{"hidden_size": 224, "num_attention_heads": 4, "norm_place": "pre", "rope_fraction": 1.0, "qk_norm": true, "attn_scale": 0.125, "init_std_o": 0.00518, "optimizer": "soap_variant", "lr_mult_qkv": 0.5}
Each number is 200 + 30 x the weight over its row's rms, rounded and kept within 0 to 999. Layers, rows and columns count from 0. The size before them is the row's rms in percent of the matrix's.

# layer 11 MLP down (transposed), 896x224, rms 0.102, rows 680-751, columns 32-63
106,173,237,211,212,199,208,229,185,203,240,153,210,289,228,192,214,221,170,163,229,173,178,199,170,183,196,245,176,205,179,224,192
097,185,144,161,187,211,196,198,170,150,208,218,213,132,219,207,194,206,189,207,174,220,226,256,218,188,198,195,219,205,254,178,134
101,233,255,162,171,207,144,122,209,187,234,196,177,190,223,222,196,185,194,126,219,204,251,194,146,151,169,247,153,210,195,203,182
097,219,210,194,231,250,222,262,242,188,205,222,253,166,189,174,185,157,212,253,201,191,188,269,196,192,190,254,219,219,185,163,257
099,226,194,194,157,228,161,196,167,228,179,234,204,183,200,214,197,179,205,204,175,273,196,213,206,238,176,168,188,239,153,174,164
104,182,201,192,146,265,213,202,221,173,179,147,228,182,186,106,218,179,213,222,189,202,174,214,190,259,172,176,203,213,197,179,186
095,154,223,219,184,239,197,224,212,201,193,216,181,157,162,217,212,279,179,183,196,199,228,204,167,177,240,238,241,177,180,165,246
108,204,170,184,242,194,182,171,240,184,192,188,175,215,189,215,177,206,191,213,219,232,177,167,161,198,213,158,242,193,189,225,248
096,248,205,152,200,224,216,192,139,168,180,243,187,168,224,176,257,248,172,181,214,155,175,227,202,213,215,232,226,245,230,118,206
101,201,209,208,218,235,212,128,270,240,185,226,189,216,245,200,203,134,168,162,192,224,196,139,141,246,167,200,210,239,193,224,207
095,166,177,126,233,235,256,193,208,219,199,207,223,200,177,217,217,236,186,166,207,240,202,215,248,218,258,174,192,177,236,217,205
107,211,210,240,180,214,189,194,165,222,208,196,259,199,184,222,216,189,166,228,228,203,194,237,141,180,161,204,244,220,195,115,152
098,188,224,181,162,264,226,208,212,195,231,146,160,174,214,200,216,181,205,155,181,242,216,204,168,182,128,252,207,170,183,185,155
096,231,190,204,213,185,154,194,211,256,231,172,228,204,180,212,185,191,211,214,207,220,219,173,135,238,216,240,225,155,182,143,224
105,192,212,215,208,220,184,153,183,205,203,236,170,175,213,145,184,232,168,214,217,208,226,206,173,230,153,160,223,265,246,217,175
112,227,179,219,169,137,187,203,231,183,209,163,148,221,207,189,245,162,239,190,165,226,220,201,174,213,209,238,195,231,174,160,178
100,97,190,222,137,218,149,242,202,203,193,171,221,200,160,167,209,192,212,195,174,176,202,144,202,256,193,158,171,233,214,162,217
103,198,229,206,175,224,224,172,172,230,170,204,201,183,135,251,248,189,242,193,174,187,218,220,187,190,226,174,221,217,180,223,161
099,215,171,197,201,265,229,215,210,205,163,241,181,193,182,185,190,210,134,186,211,213,231,174,196,187,151,189,206,191,152,184,196
099,160,185,196,203,184,216,234,237,230,193,213,173,198,155,213,183,180,184,194,222,157,212,174,233,198,179,170,157,203,148,258,228
104,193,197,250,217,229,182,177,214,212,227,204,193,236,219,255,267,208,221,177,175,197,170,199,189,255,162,208,202,154,170,234,199
101,141,187,232,255,239,179,203,165,205,154,200,133,193,220,211,170,204,177,180,218,203,209,220,253,189,210,182,146,190,172,178,200
098,236,184,187,171,188,173,128,188,207,236,182,197,267,208,173,190,196,214,213,237,188,155,160,256,200,236,241,233,182,177,197,204
103,138,216,216,174,211,237,154,243,197,170,197,209,188,167,246,157,193,200,149,213,242,196,152,233,195,157,233,233,244,212,170,208
100,261,262,229,157,247,179,243,172,213,196,176,227,186,185,216,200,137,198,198,222,213,216,138,166,203,186,161,204,178,199,249,185
095,228,210,189,195,164,212,162,144,188,175,214,203,203,237,192,206,222,201,195,170,182,183,235,180,185,194,163,191,250,264,127,210
102,208,183,184,182,201,192,180,216,206,221,186,171,137,158,209,159,225,236,203,165,169,176,234,186,204,208,264,176,172,196,211,201
097,217,223,135,157,168,218,246,203,196,206,192,223,208,165,223,177,230,207,122,196,215,238,233,193,168,181,193,190,199,148,194,141
099,142,197,197,188,198,210,166,220,171,114,170,213,222,172,134,182,254,201,216,188,204,180,142,281,229,213,202,220,233,257,220,187
098,178,199,256,142,213,240,186,229,196,194,213,213,203,262,226,186,173,199,203,165,236,202,200,228,207,178,168,198,158,167,181,197
095,202,169,198,217,193,219,157,215,179,255,184,215,179,224,170,182,158,209,203,196,264,133,145,181,223,199,178,227,259,193,194,167
095,157,224,180,148,188,257,246,201,204,202,240,205,255,213,237,152,272,248,217,171,160,228,201,203,220,211,219,167,223,190,203,242
103,211,197,213,207,217,218,182,248,173,229,179,234,206,221,267,204,200,225,220,182,197,222,193,187,284,173,220,232,137,236,216,207
095,207,142,232,209,232,196,195,153,219,250,152,230,204,155,230,199,147,145,222,244,181,181,174,189,227,202,215,197,220,194,205,229
098,205,265,190,198,217,192,233,208,182,211,168,199,218,189,213,234,129,191,156,212,197,198,189,162,200,261,207,231,192,185,192,170
101,243,210,175,181,162,210,176,225,232,157,142,136,208,256,190,198,167,158,190,167,201,211,215,206,198,176,200,193,213,208,205,252
105,232,206,191,177,197,239,200,156,249,178,200,253,223,231,181,184,171,220,197,238,219,174,184,157,207,193,196,213,226,228,184,150
098,160,203,247,194,174,206,202,245,238,197,225,206,223,218,226,227,164,206,166,217,181,190,204,243,178,193,190,218,205,212,205,173
094,174,193,196,212,203,218,181,168,227,256,176,198,255,160,225,170,211,182,181,153,228,214,211,183,257,146,218,211,237,135,167,164
105,177,220,196,151,190,202,194,196,195,162,132,164,208,250,201,212,191,170,198,259,185,208,198,244,204,194,218,148,218,162,187,225
094,187,195,213,248,171,233,193,211,195,247,175,193,169,224,203,140,169,190,187,228,171,163,188,210,162,213,169,217,194,181,188,228
102,204,223,216,174,203,212,193,214,188,196,205,176,254,228,216,202,216,198,189,167,155,138,247,179,195,216,141,178,201,204,178,202
097,129,203,150,211,212,213,215,178,193,175,212,235,198,217,196,213,204,221,114,160,226,174,211,196,195,184,191,213,204,247,222,160
097,187,240,196,236,221,249,194,206,199,214,207,215,192,228,211,189,189,247,160,249,197,174,207,163,153,134,169,220,207,205,167,220
097,222,193,140,248,180,216,185,213,205,161,226,270,182,204,239,195,201,198,195,175,254,184,207,223,146,192,282,252,206,161,201,142
117,208,188,165,118,225,216,181,167,186,227,196,207,240,197,195,215,221,172,204,186,203,213,188,212,234,211,219,213,230,162,215,223
099,218,175,145,202,144,236,178,202,166,200,204,219,204,212,204,246,166,168,184,178,115,254,223,199,201,167,189,141,214,259,245,237
095,200,159,226,228,157,179,205,187,134,208,193,183,203,179,183,224,196,193,187,225,202,224,250,194,207,165,232,173,204,206,173,179
097,153,162,219,158,240,247,162,209,191,213,212,178,183,233,180,211,190,203,156,189,201,204,193,217,258,193,244,191,174,212,161,216
101,178,197,211,188,265,206,184,207,215,152,161,197,181,170,217,162,141,199,159,222,181,224,243,190,198,227,188,240,193,193,203,165
098,217,154,237,208,206,210,207,193,131,213,206,263,195,251,179,194,215,189,206,174,181,204,204,207,221,200,171,167,175,188,226,170
105,162,162,196,221,179,216,163,169,217,128,234,208,250,207,222,201,233,161,221,247,216,187,236,168,183,232,215,179,188,209,171,170
099,226,222,257,141,221,244,168,274,169,223,210,241,145,176,193,193,172,222,156,183,207,184,203,225,171,208,170,192,223,194,203,232
096,189,189,157,219,204,184,165,199,150,170,188,201,238,166,200,193,222,208,164,196,222,222,171,202,247,198,158,204,212,244,193,215
094,163,215,188,139,238,245,173,229,182,192,201,179,214,215,127,182,194,208,213,217,227,148,169,178,229,179,202,212,211,216,147,235
101,170,155,221,225,165,138,198,204,199,195,180,151,208,181,180,218,227,190,199,207,230,198,232,165,163,228,173,210,249,194,228,201
101,185,228,178,158,221,143,191,198,258,170,177,209,154,215,133,176,178,272,204,185,225,219,243,226,170,216,210,142,209,150,139,208
087,243,227,212,208,209,154,192,214,258,209,164,167,166,249,154,222,201,157,245,259,207,177,223,214,156,223,233,185,222,181,236,216
100,185,172,213,200,142,170,180,192,170,154,258,187,206,190,161,242,171,226,205,174,194,200,184,179,219,216,171,265,188,232,170,213
101,214,176,171,189,209,185,151,230,165,205,181,238,181,189,233,224,201,165,170,218,183,206,216,177,175,228,222,173,230,225,216,192
106,178,163,243,162,175,228,177,248,252,203,124,196,211,238,204,194,187,191,240,214,241,217,159,219,193,238,232,226,233,166,199,254
100,181,187,175,174,196,201,124,211,260,154,245,258,191,230,202,189,163,227,196,189,203,206,154,204,193,198,191,215,248,174,196,138
102,192,175,134,173,186,239,254,174,199,226,230,196,150,230,200,180,220,218,215,197,200,155,128,218,172,227,166,202,241,247,260,178
102,145,208,211,203,229,234,188,241,202,239,167,189,217,244,186,215,180,211,182,240,233,235,185,133,223,217,207,158,228,202,214,207
101,137,186,161,224,229,181,202,231,184,166,183,200,231,181,210,219,170,231,173,195,204,244,175,254,154,177,213,183,202,228,171,195
102,179,224,218,168,180,194,154,143,165,182,245,214,295,165,205,183,147,192,216,146,183,204,172,123,169,259,200,213,213,260,181,209
099,228,199,205,231,171,217,168,153,156,232,258,189,230,205,188,245,211,199,212,212,170,252,142,236,184,196,209,198,171,154,188,221
099,162,206,188,141,227,210,273,238,192,182,162,179,222,215,167,213,253,224,253,229,209,224,229,217,227,227,231,175,163,228,208,214
103,234,174,144,189,223,240,195,183,208,199,204,190,180,202,217,229,255,228,159,185,196,134,206,185,225,190,254,190,204,212,162,161
095,137,240,201,197,204,166,190,230,162,175,194,210,188,195,205,235,225,239,280,209,262,198,213,164,181,199,287,205,186,189,167,193
110,221,204,234,240,234,215,226,217,156,212,175,240,248,211,213,184,188,178,215,142,127,185,191,132,218,193,181,204,256,207,260,257
107,175,130,137,191,183,246,172,152,211,182,179,208,265,211,216,200,208,180,243,141,221,175,217,227,203,227,168,180,144,150,160,202
# layer 11 MLP gate, 896x224, rms 0.107, rows 681-751, columns 32-63
105,240,163,246,203,174,209,196,216,180,248,256,232,152,206,219,215,213,194,207,233,236,207,217,238,217,128,162,261,170,166,164,213
102,203,226,197,158,190,133,135,214,181,192,183,212,227,245,183,208,185,198,219,244,183,206,187,193,209,165,228,160,156,229,205,227
097,165,167,159,166,218,167,170,190,222,138,211,174,188,200,217,205,220,222,220,113,161,211,190,220,204,160,176,214,159,249,198,214
104,187,155,234,197,211,197,183,224,162,225,189,145,215,188,156,204,265,171,207,195,154,199,206,170,238,149,228,217,192,194,202,143
099,171,233,225,163,185,187,143,186,181,223,183,205,185,212,228,246,198,207,243,217,242,198,191,173,196,196,170,225,179,214,199,238
098,223,236,183,248,193,203,213,259,222,189,223,229,219,188,187,135,197,208,198,229,262,194,165,151,206,267,185,232,253,226,141,249
097,204,197,227,207,209,195,180,218,218,227,161,257,214,194,204,214,165,145,209,202,205,225,172,187,231,183,209,152,157,231,250,214
101,242,198,215,182,193,199,217,259,225,243,202,233,225,191,237,160,196,204,161,190,175,224,195,152,174,162,192,246,169,191,164,244
102,176,224,280,212,195,175,174,198,228,203,161,162,175,180,211,209,185,246,145,269,280,215,217,281,191,148,214,206,188,194,174,194
101,214,224,215,243,175,225,208,216,198,163,188,207,183,200,215,188,227,235,224,183,151,214,204,188,180,210,240,213,240,190,185,176
102,211,206,248,251,201,222,234,170,179,159,168,187,213,247,259,204,198,198,189,243,159,197,205,169,158,175,190,170,195,187,193,174
099,243,207,216,199,178,201,226,236,218,160,218,211,178,247,190,259,190,167,205,256,202,203,206,141,196,200,217,156,168,244,180,250
104,181,191,249,196,225,196,243,258,186,223,248,224,228,214,188,193,209,194,177,223,143,229,244,204,234,207,278,230,204,179,212,278
100,202,227,254,206,234,180,138,211,175,184,239,156,162,190,171,165,232,205,229,235,230,192,187,210,221,201,263,164,214,182,173,159
104,162,156,238,197,165,193,124,207,229,194,176,194,199,245,202,170,202,253,170,175,222,274,144,181,179,187,220,211,211,203,176,168
103,155,239,227,219,200,239,208,212,157,234,175,226,186,183,220,198,217,145,213,153,181,244,180,238,217,175,182,223,240,189,186,185
104,175,238,223,204,210,212,201,240,176,188,197,212,215,203,223,209,214,173,179,245,163,216,170,184,154,214,189,203,230,171,204,206
095,161,197,237,216,154,179,228,271,207,193,205,204,205,227,205,174,230,196,217,192,189,213,195,186,228,218,133,231,145,255,217,207
102,201,185,172,233,192,180,161,233,173,209,161,171,165,150,213,188,165,229,195,200,162,216,171,220,188,183,182,168,201,230,196,200
110,206,195,214,175,175,232,155,201,191,198,188,280,210,178,195,181,265,195,178,201,179,247,203,229,191,191,232,243,208,212,255,166
104,233,223,190,204,196,210,131,200,179,200,172,211,189,182,170,151,253,156,212,182,213,221,179,188,210,218,209,241,189,187,209,239
098,234,231,213,208,224,261,177,197,215,124,203,187,169,195,238,141,269,169,187,248,212,197,251,155,167,226,230,156,144,174,173,212
100,187,253,165,207,165,224,222,137,216,246,217,127,196,174,217,185,213,243,233,220,152,223,214,216,248,210,168,220,176,217,211,250
092,254,229,207,165,249,178,215,165,214,198,218,131,195,194,173,217,203,201,200,239,189,219,158,227,186,201,213,185,170,217,198,199
093,171,273,165,241,171,232,177,192,237,219,219,200,194,221,206,201,211,202,237,188,205,178,196,161,144,177,138,228,165,221,182,232
103,146,203,175,168,238,144,155,206,173,248,143,165,229,215,237,134,224,161,163,164,211,179,211,182,225,218,177,232,198,182,200,189
099,197,151,251,192,217,211,169,199,194,181,216,232,196,223,187,159,219,169,200,231,164,171,206,206,177,191,169,192,187,161,222,184
100,256,214,195,193,186,185,183,214,215,241,182,207,202,279,199,261,148,195,213,232,162,274,202,222,207,149,235,214,177,189,203,227
116,215,148,226,185,176,259,165,153,169,250,231,261,169,178,177,207,241,179,196,222,153,218,213,165,200,194,136,214,198,208,149,162
096,226,199,165,194,153,206,141,212,191,199,133,240,149,191,149,209,209,217,200,176,189,183,187,225,225,236,256,177,209,178,214,133
095,210,188,202,174,204,152,170,182,170,240,204,274,200,144,189,252,193,207,206,210,197,176,220,222,199,182,166,195,200,195,208,239
099,147,202,181,164,151,212,190,187,206,253,208,202,193,178,200,208,171,223,188,199,198,194,204,213,133,246,227,122,220,187,219,217
102,190,178,187,169,176,217,219,248,246,226,168,197,256,187,217,193,243,190,240,207,185,178,141,134,224,244,224,246,183,212,244,154
104,174,209,182,211,186,206,162,222,176,187,211,220,191,206,192,175,230,214,234,187,210,231,203,195,201,172,154,222,211,187,162,214
108,184,212,201,193,182,156,216,203,157,207,261,225,221,231,184,193,214,221,222,242,193,229,214,182,169,191,283,251,147,190,148,180
105,132,219,175,192,186,178,242,177,223,260,203,158,165,187,204,236,190,222,182,209,247,221,222,214,264,198,194,172,203,219,197,178
098,224,164,132,229,240,222,163,212,221,196,226,186,215,186,233,184,193,219,170,229,195,242,230,173,161,194,211,200,250,137,177,205
096,143,216,209,223,166,183,204,201,235,215,128,261,246,212,187,183,217,189,229,148,201,161,169,243,147,214,216,211,137,198,163,176
100,235,149,238,160,272,127,188,172,193,188,252,226,207,197,186,193,191,191,147,212,234,211,230,192,161,188,221,166,158,203,202,230
087,233,169,186,173,163,229,270,217,167,163,178,224,226,212,179,228,206,210,255,211,151,208,187,161,211,187,187,200,136,228,191,167
100,191,230,170,208,244,195,226,236,212,179,168,145,193,199,200,212,227,196,227,275,205,235,213,214,157,173,219,235,195,145,208,179
093,186,249,224,206,137,188,193,266,181,237,195,196,180,172,198,170,194,217,191,218,171,120,189,142,209,193,204,238,199,193,213,210
097,174,209,216,186,120,215,231,246,196,243,219,187,237,148,173,166,163,216,194,186,226,166,185,192,159,159,222,184,163,182,183,170
101,188,267,167,218,229,183,206,207,187,185,164,192,199,187,232,225,191,203,211,130,219,218,177,220,185,161,187,190,207,168,202,185
106,226,238,186,159,188,217,188,149,219,179,209,151,208,201,220,220,239,148,221,196,155,182,183,197,196,175,189,210,231,169,232,236
105,178,206,172,161,212,195,196,160,235,159,236,252,185,217,153,152,263,167,190,223,155,239,207,195,211,212,247,191,170,169,194,277
090,179,177,164,236,176,150,184,258,165,166,178,143,182,211,219,159,198,212,185,253,184,195,188,240,186,198,241,183,238,215,180,182
102,192,270,224,250,114,179,208,195,242,238,211,178,216,198,210,203,183,182,167,185,184,198,198,204,233,200,212,177,190,196,230,223
097,219,187,156,240,208,259,246,248,201,138,228,182,169,181,243,139,161,206,173,189,198,184,228,148,217,248,190,187,206,157,227,202
098,187,230,251,188,172,240,186,180,199,199,215,239,176,216,197,162,240,170,172,189,244,245,210,171,256,224,178,168,185,218,198,195
090,279,186,194,187,205,224,178,147,201,217,146,238,229,229,187,166,244,207,198,245,184,217,206,222,276,153,216,135,222,186,180,212
092,222,190,177,167,227,161,199,211,176,202,198,164,189,226,263,262,158,155,258,250,125,194,141,209,138,198,167,205,262,189,273,228
096,202,160,119,182,240,215,172,214,172,210,275,147,207,243,229,200,241,191,185,191,219,233,185,206,211,191,259,209,195,167,210,193
093,252,199,215,154,156,211,207,229,183,241,201,230,196,175,171,179,200,191,166,166,157,248,201,232,161,141,265,193,206,179,163,173
102,171,242,226,171,183,201,230,201,216,186,192,183,248,236,203,216,247,128,239,216,254,225,228,156,216,197,188,182,206,160,121,226
103,207,206,200,210,209,234,215,227,191,191,126,192,182,171,213,224,235,203,187,168,225,205,211,196,183,208,155,167,205,150,172,176
087,190,234,225,198,220,186,224,149,187,231,233,241,196,182,238,186,182,203,193,194,272,210,175,178,151,130,172,240,174,204,215,204
099,174,201,202,183,205,189,218,181,253,257,205,225,187,145,167,189,230,160,230,205,219,208,193,194,157,236,203,185,156,204,194,175
104,198,233,199,218,234,200,174,205,151,198,169,176,197,244,264,209,208,175,225,198,187,196,171,260,173,153,223,209,186,206,115,165
108,217,192,139,232,142,222,177,218,235,254,238,214,253,156,235,175,191,204,192,129,231,192,238,257,198,213,231,218,166,206,171,215
097,172,192,221,185,226,200,247,219,159,229,255,191,222,161,226,169,210,189,189,194,198,267,186,186,170,217,237,220,225,211,216,230
106,203,235,220,190,174,223,176,203,158,142,215,199,222,162,135,230,168,115,178,210,178,193,187,212,212,208,165,178,203,141,182,224
100,230,161,189,218,174,189,250,197,207,140,231,248,206,201,192,183,177,237,176,197,202,218,231,208,183,211,212,179,198,207,205,215
096,202,205,176,189,221,200,228,251,100,172,163,258,204,156,182,206,231,221,192,234,160,222,210,174,215,103,184,242,182,201,175,198
103,164,212,224,218,202,196,207,209,203,220,177,223,218,251,225,233,174,226,209,210,160,236,201,243,145,256,203,195,216,165,222,188
098,205,219,207,209,219,131,185,189,243,206,206,196,251,183,220,204,176,189,180,176,188,196,215,184,192,206,235,246,204,207,174,237
106,202,182,181,163,167,172,196,171,219,213,221,195,118,207,196,225,200,203,266,208,244,222,204,189,221,210,220,193,264,179,220,206
101,225,210,228,265,159,189,189,210,178,216,173,157,242,247,218,210,213,205,212,165,160,232,197,256,189,158,198,237,212,153,235,234
099,205,148,181,205,188,171,195,197,220,183,246,234,213,177,242,249,171,198,153,193,191,225,244,217,164,202,215,175,185,200,213,207
103,203,182,184,206,164,180,240,203,228,202,172,182,198,228,205,162,209,199,182,194,222,210,210,174,205,233,163,210,212,136,204,182
095,161,179,193,180,161,163,203,219,163,176,231,210,172,220,188,203,227,182,164,184,204,149,171,170,224,161,139,186,174,198,233,223
# layer 11 MLP up, 896x224, rms 0.108, rows 681-751, columns 32-63
098,185,218,158,225,173,209,138,155,183,201,223,230,166,200,218,146,189,169,173,188,194,221,171,239,235,181,194,204,162,237,177,239
091,201,184,183,210,201,174,202,203,182,250,184,191,263,192,194,202,244,191,158,179,225,182,227,171,203,210,243,231,196,229,160,194
097,177,173,190,139,163,209,222,198,187,204,232,184,193,183,132,207,178,184,151,210,230,186,191,190,194,251,214,221,175,226,216,214
098,201,165,242,174,237,227,228,232,223,167,225,188,250,229,185,236,213,162,217,172,195,186,241,132,218,184,191,228,244,196,144,226
102,203,174,165,234,172,238,213,248,174,223,160,223,172,139,218,277,173,165,188,218,222,184,252,203,236,148,168,222,187,173,206,210
102,194,235,213,181,221,184,187,167,223,202,230,211,207,192,198,171,200,204,179,201,262,238,228,161,214,229,191,246,270,161,228,220
106,154,232,175,255,150,182,177,204,245,181,204,214,181,176,197,264,183,191,205,190,251,221,196,227,216,272,156,220,234,205,160,181
100,142,206,188,152,195,233,147,206,176,222,206,183,180,197,177,212,246,191,246,247,156,206,194,234,181,215,226,231,190,204,200,210
102,199,223,256,156,197,215,215,261,246,186,194,198,209,193,246,218,204,166,219,105,160,161,179,149,197,199,190,160,201,201,136,257
097,214,230,213,173,198,155,176,262,218,170,203,190,201,238,225,204,174,203,220,172,200,193,219,205,195,202,189,184,200,227,176,182
101,195,236,195,235,174,206,254,236,183,154,207,234,212,180,240,222,184,236,158,152,180,182,267,247,168,228,153,151,163,131,159,238
098,205,232,208,240,249,202,163,198,217,182,190,175,163,148,189,183,151,178,135,199,201,186,195,197,199,154,169,200,219,169,233,170
098,195,120,212,150,232,178,206,218,196,175,181,239,212,165,202,171,201,249,177,167,147,234,179,260,198,171,192,157,178,186,230,200
104,177,214,245,216,195,165,180,203,160,226,230,182,196,170,246,140,157,224,204,204,173,242,190,165,226,173,183,202,211,184,169,160
116,167,177,232,216,122,199,197,205,153,162,219,178,208,161,170,186,159,211,206,154,185,212,200,167,188,212,263,186,227,177,253,139
099,130,220,194,189,200,213,194,190,186,224,186,189,247,229,172,174,237,230,204,152,189,228,259,190,162,182,209,207,204,200,233,213
105,186,201,167,226,202,261,209,161,168,188,180,175,231,158,189,216,239,250,193,194,203,211,215,194,180,254,187,228,164,227,209,220
101,216,236,202,143,246,215,226,183,239,191,183,224,170,193,125,140,205,205,250,202,253,189,173,189,211,168,193,200,168,144,200,233
106,242,195,209,159,132,211,219,213,192,177,211,203,195,204,176,227,192,264,185,217,191,193,254,173,186,205,224,134,219,180,206,223
105,227,254,173,272,246,198,234,211,140,241,250,246,245,201,223,239,180,212,200,195,199,189,183,192,147,144,228,178,182,171,178,203
101,226,207,193,173,203,222,230,189,278,273,213,196,183,233,237,221,190,217,244,208,170,188,231,164,218,160,231,171,207,193,169,230
094,211,208,172,209,220,272,208,125,208,233,196,223,176,198,181,198,159,223,176,137,168,186,203,203,268,215,202,224,221,173,190,199
099,221,186,203,174,201,195,195,217,221,156,189,212,181,213,210,215,205,136,206,211,193,176,225,159,175,226,242,204,225,188,203,177
098,212,215,194,147,206,181,209,190,184,185,194,202,200,215,234,224,162,246,170,227,171,227,231,230,199,170,180,187,220,155,173,138
092,221,264,171,150,205,195,171,159,211,224,238,216,259,191,143,169,174,243,172,167,195,186,186,234,187,223,224,214,230,291,174,207
099,170,266,146,199,244,231,196,270,188,145,185,201,181,218,216,228,226,202,179,192,190,219,259,168,197,170,198,202,219,258,197,252
100,180,119,175,170,201,231,205,166,210,195,222,183,189,214,217,226,266,151,217,220,212,227,213,190,203,187,174,251,167,245,174,196
101,226,218,206,229,182,223,179,105,210,173,191,235,166,256,157,197,216,251,199,191,150,183,218,181,178,192,200,190,226,224,223,188
114,190,227,213,166,182,151,145,148,199,197,209,202,191,165,184,172,185,203,204,205,167,226,198,179,180,195,184,235,188,173,217,156
097,153,168,245,198,289,236,248,220,186,173,186,171,206,207,209,146,186,173,211,204,171,237,201,254,201,216,232,176,192,199,286,222
100,229,160,174,212,198,163,176,211,220,188,247,186,204,118,221,220,235,138,223,221,167,245,219,152,182,214,154,161,168,218,197,199
097,164,180,193,226,258,181,214,223,253,239,173,189,248,206,272,164,203,213,218,171,209,173,215,180,167,187,149,194,149,200,213,198
100,216,243,155,176,231,214,187,222,184,239,186,199,176,194,226,131,206,225,230,211,260,235,189,164,186,261,200,222,227,214,145,222
099,220,191,158,185,186,254,199,224,195,203,210,172,192,231,201,212,167,168,218,233,181,243,193,210,213,212,189,192,178,182,272,169
108,170,244,216,221,193,207,185,232,177,160,169,216,158,200,146,185,208,201,169,186,207,230,206,200,169,163,180,226,235,190,212,234
103,231,185,256,195,202,185,156,198,172,166,177,198,238,202,203,183,204,205,207,182,187,145,228,189,205,175,236,221,193,169,250,217
102,193,236,135,191,159,204,114,229,245,180,253,203,217,183,177,195,235,130,196,190,210,208,177,240,218,186,165,227,228,188,210,234
089,166,224,153,182,153,218,235,251,157,199,215,169,241,174,206,228,198,170,193,197,147,214,184,161,190,203,236,167,140,195,244,198
110,176,188,167,190,174,221,216,268,226,166,182,230,196,171,181,180,240,161,185,204,246,181,222,122,210,250,158,227,211,214,201,222
098,206,187,227,205,228,220,218,204,201,73,222,221,162,191,213,265,260,219,233,186,203,203,259,211,178,161,200,193,240,215,223,216
104,179,161,198,225,194,270,186,183,218,190,169,209,240,233,135,162,174,229,219,223,181,249,181,209,218,197,193,193,207,212,194,166
097,240,204,172,186,166,230,170,242,191,178,230,245,202,188,241,203,201,160,158,236,135,219,223,218,227,186,184,181,200,191,156,211
094,208,222,196,230,227,214,208,231,155,232,160,208,218,204,212,185,164,218,200,255,193,213,231,186,206,178,163,168,189,190,164,178
102,175,190,206,227,186,210,195,189,189,231,189,215,159,130,249,162,165,197,165,215,232,199,201,200,227,149,215,160,236,200,257,167
112,163,224,164,180,214,151,213,169,209,235,165,153,208,224,177,195,218,240,188,210,161,188,209,195,178,195,185,233,237,166,215,182
103,160,191,193,206,225,154,164,126,208,219,178,243,194,196,223,205,158,220,140,241,211,235,182,224,148,161,151,163,163,198,230,204
088,214,180,245,199,211,194,207,228,157,207,216,145,250,181,171,194,176,216,151,184,191,232,167,244,188,154,220,140,211,227,187,201
101,196,259,141,194,242,237,195,161,162,196,196,210,190,130,250,210,189,190,181,228,206,190,193,249,206,223,177,212,167,183,209,214
097,178,215,173,173,199,158,207,201,186,197,187,216,179,161,232,245,204,180,233,219,223,182,243,227,156,239,212,196,243,193,190,236
098,223,211,228,206,194,175,209,219,199,212,182,239,189,188,214,206,230,196,185,200,225,245,177,188,157,205,268,210,232,203,202,238
090,207,160,202,223,167,224,193,142,246,172,158,227,246,218,191,226,181,204,146,233,218,183,193,168,219,215,197,191,127,197,214,183
097,219,190,208,135,227,157,261,210,120,222,193,190,185,177,183,230,155,238,214,252,234,223,161,179,206,166,194,157,216,218,209,208
095,238,214,223,249,196,197,221,205,204,187,187,170,183,204,249,198,227,182,197,218,229,217,197,177,199,190,179,235,198,218,148,145
089,197,158,136,201,248,212,221,186,282,155,169,258,215,223,148,188,170,132,215,178,194,207,231,230,216,197,187,234,216,212,168,175
108,111,214,193,198,200,198,177,153,248,224,192,212,200,194,226,218,175,145,170,227,206,247,250,205,198,219,183,203,247,220,182,244
101,154,168,165,238,266,249,142,181,148,199,233,221,241,256,188,172,198,204,158,184,146,223,228,258,169,249,223,199,253,217,166,241
085,191,174,241,245,234,239,199,170,170,176,240,209,194,170,211,138,164,207,175,228,230,175,183,227,195,175,194,201,202,186,230,273
097,170,138,194,179,152,218,245,172,204,255,207,189,208,218,237,207,200,191,231,206,136,227,153,154,227,163,200,177,161,201,208,212
099,185,189,171,197,188,197,215,205,196,220,114,228,192,166,183,214,192,190,187,175,202,176,234,214,174,138,215,152,233,158,147,185
109,197,230,206,209,186,255,238,181,227,179,201,199,166,194,131,140,236,186,175,247,188,242,206,131,175,217,190,233,182,166,182,220
104,203,194,203,193,213,208,184,185,215,193,177,210,185,175,211,241,154,237,149,193,203,221,230,125,166,229,178,152,204,219,262,191
100,243,166,215,195,217,177,239,217,190,149,237,224,237,181,239,234,175,228,179,192,218,253,194,188,216,179,195,216,204,226,267,227
099,229,201,203,245,161,211,232,208,197,189,179,222,223,200,169,202,157,220,195,160,207,201,212,201,158,178,200,275,246,206,248,205
101,200,218,142,202,203,193,193,228,183,228,218,213,191,179,186,211,205,278,234,180,187,168,170,249,175,152,207,202,195,226,175,230
099,157,174,193,172,195,176,175,145,227,203,260,220,210,148,186,244,191,193,233,188,179,189,216,198,276,197,155,178,186,188,212,166
098,211,194,195,172,205,168,224,166,182,225,217,244,209,206,171,168,154,198,169,186,169,145,157,175,249,227,252,229,152,177,217,195
104,155,126,185,221,196,178,208,204,180,209,217,152,207,207,192,187,227,219,245,187,226,162,235,234,152,195,152,223,196,219,238,251
099,233,159,180,238,187,165,232,210,211,183,185,224,235,177,152,159,230,235,174,210,248,221,231,168,211,213,158,213,200,178,198,201
098,195,224,206,180,254,235,195,208,167,202,185,167,205,236,200,204,225,229,196,218,206,182,192,215,150,234,206,223,174,170,156,195
100,215,255,192,184,181,182,213,243,178,212,194,126,176,174,208,189,201,183,223,212,223,178,253,231,203,140,137,213,225,220,202,244
099,138,227,183,215,210,214,181,169,187,186,213,142,174,112,194,200,186,196,223,205,239,202,225,225,181,196,190,142,144,233,192,166